config = dict(
    num_hidden_layers=15,
    hidden_size=256,
    num_attention_heads=3,
    num_key_value_heads=3,
    head_dim=64,
    intermediate_size=1024,
    vocab_size=8192,
    hidden_act='gelu',
    norm='layernorm',
    norm_place='pre',
    norm_eps=1e-06,
    positions='alibi',
    qk_norm=False,
    attn_scale=0.125,
    bias='none',
    tie_word_embeddings=True,
    parallel_block=False,
    init='normal',
    init_std_qkv=0.0273,
    init_std_o=0.00498,
    init_std_up=0.0273,
    init_std_down=0.00498,
    optimizer='soap_variant',
    learning_rate=0.00385,
    beta1=0.95,
    beta2=0.99,
    weight_decay=0.073,
    lr_head=0.00751,
    max_grad_norm=1.0,
    warmup_steps=200,
    schedule='wsd',
    decay_fraction=0.72,
    decay_shape='pow',
    final_lr_fraction=0.1,
    batch_tokens=131072,
    max_seq_len=256,
    doc_mask=True,
    train_tokens=765100000,
    max_steps=5838,
    dataset='wikipedia_en',
)
Each number is 500 + 25 x the weight over the matrix's rms, rounded and kept within 0 to 999. Layers, rows and columns count from 0. Numbers have three digits each.

# down: layer 6 MLP down (transposed), 1024x256, rms 0.111, rows 820-844, columns 0-127
# up: layer 6 MLP up, 1024x256, rms 0.11, rows 821-844, columns 0-127
down820:487500470491484481514497472505496491512518544494475502486515482492500473503501514531445490544487451525492467516496497477521511486492534492511462494469531506504563513545510518456470475460476512472513485505497474516487515473535543485459513543496503508492476463484482455466521524504494512559539481560532508502500501481519489482505501512541473505492538525475450465436489496507522463567487
up821:493458503461544560477463478492473470494429490472489531484498485482507486519493488446517521536517535527491518501550489513457461501517505507521505525453499533507472493516439511510512551528466523514504518507506515504512478498527492491508515503459506462494496557504508491494484490486483481499501483456480514524512495548469505506532480490523487544469519527468526507522496517533501471474489
down821:490535505496493486500462531503517534513494513478460508499504519481471506514475519491494469498483413512513521501457494533499521535440495473472508504532485464545497504503524509512518519508548538492489522536474458506513461483463540507503542533520500523468486512533519486506528539533520514507505483536485474494485500473524499462467520497485509485475481518496485517486511458437498474498473
up822:492500520466484534457486510461519489509469485481558498530492519505517500503524480509516544492487490514522546506505531479550474507540444525479504472491489494479458485499507525516555501555527518493484513449519434470530507510442528470483462473487499509457506509506495482487517510478488545542492537438470545529494491502504487515487527480468519493487464500548478537501513453480523477518493
down822:499521548457535495517456516572510501536493497508530538513489484509508536517498527515522472471475468499472516459489465472507470520503494510496488518516500511499521514481505508480530487490538487538497483504514511461532482501471508545507509576501500475451512494463501532496525526453494439522461519454463530502518486497456487534471541521484502506471442481539541487496553460500497505476547
up823:490501486556533507518512477481513511516486485507527518510507492475484569481490520468525503469493482436485510459491550446497468506523492505488490507476511492530544513493506528530501472439493513498498521571523471498510486495496549497469512510594481512529485565538549490460503514463473545511491505456493474485514536514504448476485465532450480476490534500487507483486484467502477457513482
down823:488473506537526499506528472516461518456519503465484504522489446492508510479465518473537504501470496500511476488520483504509484485507559509504511496507461517506501466548534505514501471511494515501491546505530473483491518508494499512500478554527498529536539517477500434468495538529540502542510488476510519491494539524486507493520503510495497516466508502488536509493443457559452490490458
up824:526469517503495519527534492521498534478520482498508527482475497491454460482526475479452483488508495479463470509499477527491484425493523528463507516533543459484534566484460514492440548458526456536499503518479484461509519506488461495485467520516511478520527500529532522533466496516523529471498495527509513517485483514497499462496477464539522484482485519512458543454478499488534471504493
down824:489483494491516511467489539489460514544461485504475476509535506483480497492505509556514482500494521491484511473534504423501500518510525488512512499455446557529501488507527472510584473502504511475508501536525503501470493487472552468499534459505483487462461461501488490494512519478514530533476529487498498506504494487518464507513476494503480533507492509523510510469498488513506540504495
up825:523492495487520497493475448456444521517509517426493488493477525536513524484491472464529576495567531506478492552529522510513513468502506507504490520540467499509470510481497523509486469528463532483508504513507500507504534510496460489488474498457471494517516545545506538516491495482517475498538476481516486485497483483495518450453514504511491501466494481484470507522509479514522450449503
down825:484471506522515489463550487511533491485486491562487547492490479471490501466503482529507512531518458496510485480498523501551478528527500524521493484507519516500539517541519467515520508504543486533486505470498434507477530508478567509496497512512491513510549463542495482499496524490520509529489549545503499479519522537495487477565475482491507492511503541515549527513459476511529499568523
up826:532463499481499518494502506530501485499466501516513486490458501497552498494520519503470486479494512518503525506488519479494556537458514519541488480493526525520513497473512515515517525534515526474504500513490487529522549524482506488517500456515555502508481515501524535490525466506524501476530486530534476466544444483512476519496518501515548535508534497502478552484511477507534470530508
down826:481539522499489523497507467492499498496497504490491500498490450504512509513490472495550494473518509486516495495467498527503481461492471525511516494538534485449500476529502531452483511500497483509482511506531500522469466479469535530491514532462484487459525483457469510485495483506490538464465494473507520517456510513502522515526508495495486478474486500495489457503495528501513519484489
up827:477503458476527473467494537492512515517525465506483498481511533497508518494471491524530487480490493466496479499547474527417519556478521510505519484516409586435558520468549474577602485468470541442509431502475494503469490497524490480475526526439510546512474535464544442504514483501557459501468514525457502501500493496547490554472479475497473517479476504443502516512485475504491500496534
down827:465523476503479493470504496470486505503481514508505497548513537508566478492459467517511504493494524541499507464508484477471487472507480495508507485475531547511468519479517496518502490475519505527557525526512543453507510442461511492511536511525456505491505478497482511525476541539523496468473495542532537519497560485452474470487492487529482526476511500506454503513539508509504468519457
up828:533499497508486521468518507530456503527513515497523475486513481504454582552480536501555501475487503436477490505448493464512488489462537552507468469481478542515500496481499507519508479473457480480501513545521491510520480500490473525489525490527477520490493544450493490456543431512520485493505484514545460493475532502490473500538475481519501525512469508493497506500500537597526493519522
down828:471522540532521494521477480545521536483502519488491509467493523513483515518466454537514487473492489515477488547517469505460484513546495508529522448505516506497507528488505486508464525540520499536519505484517502517534533490521440509465504500495503492453461506491495505503486485470499578485471501504542486514426471457513501488478466496480494493463510488521465515552505498522491476506527
up829:499448513490523506490543514500512475509425481520507456526488462508482505474475452494559483439466477512510535464515499480511493515525431492528491513512480511468509500498506513503499548540495511501467483505552470532440494524501489444479530506487515534544484560488499502526482485514516520521492501499505547485496480497519493481480496503475459468497491492520509504481542496480517481471527
down829:514476487476455477478487503450482536460436507563498466524486500530499542492473521496502490475513499480516552492527528482511480493474492466502479530565478540502505533498508500477488536469495509512477490517506476535526535516441519489511484462513452488449487482494560494503525496473459482564509551467489480445508462525503508511494502530453439504473498481462462486464552475521496497465455
up830:467525505487502496484462505462554491503529465531522509470517507486505497510465496500503518524494505526511505438527505498513512504490530485508474510502486489525463496522536498480514529517490481486525493489508500471539472519540473512510451517539508522528506496495488489559492495498492552490481532451485514504548539514458500519484501480467523542515552542514497509533525506498490516457456
down830:472454478470506500505485548469505506455491484489510467465487518525517478465506545460502479513525503492494528520533497539479550512514502516485553472514481498506539510534465506472500476511551468548444565495516468468462547554500496503483467501468565510508507514545517524513494507476513443521502510464485511485503511524494486545497483450571516519487492486485472513522474525445525520570518
up831:535533543473481474491481524539526512588495519469478521480447492499444539484515486482488510488501513511452478548474506464527482531507523496518532504540465485479439489464503469502517452479497524512511509476487477485504537475506472509473474480535499496474495514471497478499491492469514478471488506472523482446432455441477500494476527523506520477494529516506487486544469493517479465460503
down831:512485507489524534503513514489489465450493482518513474522510487490515497561476506491499464536535506483506498476499487520474500512494496508481483503513497496481512473533481509466517505486487500536504480482485500493480505518487488540495541507504476545547510484534520496497503517462508522512505471517498523493502475484466491477458548497487486494506491500471477499452516526470493513517502
up832:483471538500525511488474468512464497515470475511459526501519530492522473491517457522484509521539465475526511470495489498478498505462496476481475495475498501535499510488496476493496525488476519504508519507522465486470514454512475496531474486478502543501504518557494459537489505497494492519480502463477502479509510509508437515512539505499522468495483490470479472503469523479466517470513
down832:479521481470463470510528493519507459479523517487491460508491462519502526510525528475505474467488515508449522505512506466547502483536508517525519498523515501505489486491472507506523499477512481466486460473489493513498510518503479513468485473520488507493526456486514513493492508500483482450484473513493484476478457489497542474501490473498468505479540481487510518499455478532505486475502
up833:487501479494484500484496500517510523460469491513533506506521525503525540498537494516469525462492523518455504517502506489458518479519512495462453512481468504505430497470522536480486463499461486525544472456498506484484496519477452486523506496488516526481473521444521490493538460507544482488498469506471497555545473545462521493492512500527481475501503516490476517479497545490464493493532
down833:489508518545497493516552478480506525533514452496502485509517475490479508511466471514502507495502532504470524505523509487521489513493501524538546482460518507491557482521489458533540514507498500506507527538534479484515488503512497503464482457510518483505488502534479535538500527518436500468513505483497461443454498493513495481487470494467522507522480473526502465510542507500503487530481
up834:486508509494523477494537483480475501507489523504521505499532516509516504469513541519516483533470499467490493547501531485525490505477517521512503476481509508504494484468466478500501497501529530533509484530540522508466507464507487516554440502517492514514507535490511488498500496501487483491498486499524518510503465490469466466499500499477516444488461482495489498522457513539506465461468
down834:476488543522486508498500544493548494442537518474537506501507534500479497497537452478488492502523521530497505470490516517534495466492522513533445498440542505465510503507517508517493503509521481450508487526503487538513500487529524457535495489502526543524524528441466538529514533488484539533513479520518511496483497490508490539490477494484499517494507520499497510498479506520483527486505
up835:514517488516522526515507507467473490488482508516489493505506505467514508508501437496500502479509497464576511517513526518485489522520523541468528509521496461539520534458495505506542511479501514532483500528469461505485539512491513471481502443482502446485480525444532488523439509489480501479483521478514511462480531431510561489550487501517514527496464518487520480452480506494489488523529
down835:512493478483492511481481498498511488434516527438474483492488453486463494484461475515501424510433478532506506515506505515499527487509484520505526480514529484535476553494516555486493517479499538484529466524471518482483467511514502500485493467471533542470477499469477483513492490448467494448525462490463512479477504488497484494528482553526538498456528534518485468502487500525490532482499
up836:498532474493496502523488521501532468506473458502508531486475518464490509484509503502470517487495523471542504523519542521515458475518533489469487532541501483508502495499534518503507518557456493480492460491503474492482445411493517514485515516501464450482520484531505467480522512550479532501500502503476472528483532530550518535520493498490486494478501455507484498518535482478511529507529
down836:495474479514508487495509494544508485494497478534534514480504505485508520497555521452437508515509513510527448502483516489520533500469469553451499490546496524467468556462512552487504453481478519517469519498544502481493486488484471570490519506536494459516498542508533456503480517480479510555508498554506505515476491465523499538490500474498512471509485480475498535477489520470506533495517
up837:485522524469494491526495458534533511513517484477450461502503449448481506470490507497518504488477474489519499540513499509505518478489501525524450487444489522508497478504511527487503548479457502504512548525468502534464483500488494516495489521522494467498472494483482497475516513488446462475479481509482490515508533459512506529471520481508506458471492530547523502500488477518478464512524
down837:499462504497520487503523536447486505498507524491509503531517519525485487513502472478475496522519516496498489475446516485550486552539502523480488498497505458480490520472485500512499492494471498500480514485502499509522508530555493467474489505480491545483531489534494496507513462500513523590529545491527525481486465495528483480552469477480488535521500503519508501495489481520496524516478
up838:506471515494528499477463542495494500508516502481517501500474469520471504481500475508507493491488533488491494523517540521483504474550472532529488480469478513549531461501495459484513495474496544493517498526511500496461510509484485466489523527529496507446458550474483470523525480524504512487500531504476521499543501513512512485516493547522463495442446489527496505498494514533525483488505
down838:526458517469479465499494463503503500491512473479532518480491534517518443455444470505484479525527524472503511465496537504503494520489510507542486501488472516460490496490482485536513493507508465542502471484446465519510508494504474515537517500492502497505512518469529521502521480531526474543488482558503523476468496495464525498476531501494493557487462473517470538524489519512552469481506
up839:492440531469480500523495438482445542526509489493521528505529506528476531463510469498488537472493555535481492484547485481490480509552484468531473494493457496486520485556540507525533502484501480534510489503502492484517507461472529464467519453514490522498499579485528509489471461506541521468483492514484528504505483465489513451547498539504440497483469507485522488504525498507542504468526
down839:492532493473470500479490536514550518505514513520513500488493478494480482470516511484538491490481478543517507511434500506489500477484508481501531528494507563454515502462494479484487439518532481510505511525489465509503538529487496535515503558509500562502481479517515480499487503488503465514534504563490461461506535480503510529481528475467511509521459510489541491530508540499521487514490
up840:482461494517537502457505504494519504502459504511530531500512485510480507496539496480483517500466501502539535471486488530559503502542525499514479485485502500486496510507474483483504486504504519462493502515456506482503489492524516480536493473518503485501474524507504540518504528511496483485491471512491494480504493524493548480520496498508475527494491504498468472498513539519488489453487
down840:517494491476473522482479499524476502478509534503502507464552504479489490542503510498503498515505460491481494504537524459491470481494469500492503533555506516465512510493491514492510468494527472530520474502502493519504525516474491493458520445524509539466492478529504478519535500489493510507495491479495506514541511473519496504474525484502527500478488481518480521499523492482521520505512
up841:465509463493509501519511462533474465486500485497501487526505459510446526492484501479519513513485492506505571521482508514535501474498488501490480463494506490494504508466507476509516481471482500444533429504566494545483529460499520510523520456494514498499492485497526575490486483507534505515479503505503483483518516507506494496473508481549471499512489508517464482510501473498474464531514
down841:472475494498513488497520507520487558541523469480538463533495472531520500524470448515553462501521501519481529466544515513523527488488473470529496520550455474488473474541508478491504498497496491505468489486522509514481474513491513485521507487518529485493557459529490514460475486483492540505438479441508544490519501543502545463501501448541484489553522503472525459536520515479510461516518
up842:505489522485471520522463477478521467479517456501523503472486487538543518512511494500522494484477492513479471503537483518489510456490504487537496471461510492489510442525496567462472503498485511524532527472520510467522522498506511521490497451537519480489497549525529507515582489492490487503522506502517496534505511523518471543537465472492449457504489508461513496577450492478507511496540
down842:533456481470503528514471531524491478481502498527505468486455506498505531532489507497493478488523537528479489443501495527528508492439439559542500501549498463510521501469547454479470516493523501461509476487529488530459499469516505481476481484495528527525471458522486491461476457472477486480497501508501524467497504534460490510514544466504435477521545526511487549453514494486473503514503
up843:482520493495502452489461497465540459533547474482527442455473507466471491508498479516408525507497502513507475520460477522466450517497537507494493509479469551542506495494502503498510491499508522517501492527524497530533471491530531456480501509469481498505495499487495541497506495474544457487534499521468468489508461511489560521455491503547514502495519506472452505524448453469469523499490
down843:466489497510494474497549486501525471514559470496517501443521494496485492470508482515483479487477450561482492505459457486471500469515506492527461517517477492518487486431493524466498557508461489503519478499510552516504480483500501517533483524515466506480496479468488500553486480478472449521593475558458498452530534494479514501448468512476517530509481441492512501541468488449535488484493
up844:534530513469503478520471484496508492525490489477477493496521486481488507501520557493505448495470506514484502488500490474534492514508537515506518497515465497509519538497490468485522523470485479542468510505465510488490517478486524513498532521525494459484517481494522489501499480513488507529506521456504535469506466487485449518490486520513500525503498456516453494527469465498530481437471
down844:510469495510515511464486467505495489483529524529532491477496488538555519486503509496520474498463497487483459522476500529487507462471523457502537481495463476518498467511506461500482523467512496501505517489514519504495470489502489522510530511511503469511504431512505484493500441459507515477546505474486482494517521494490472517541566510481454489498537528496469511512532497481544551495510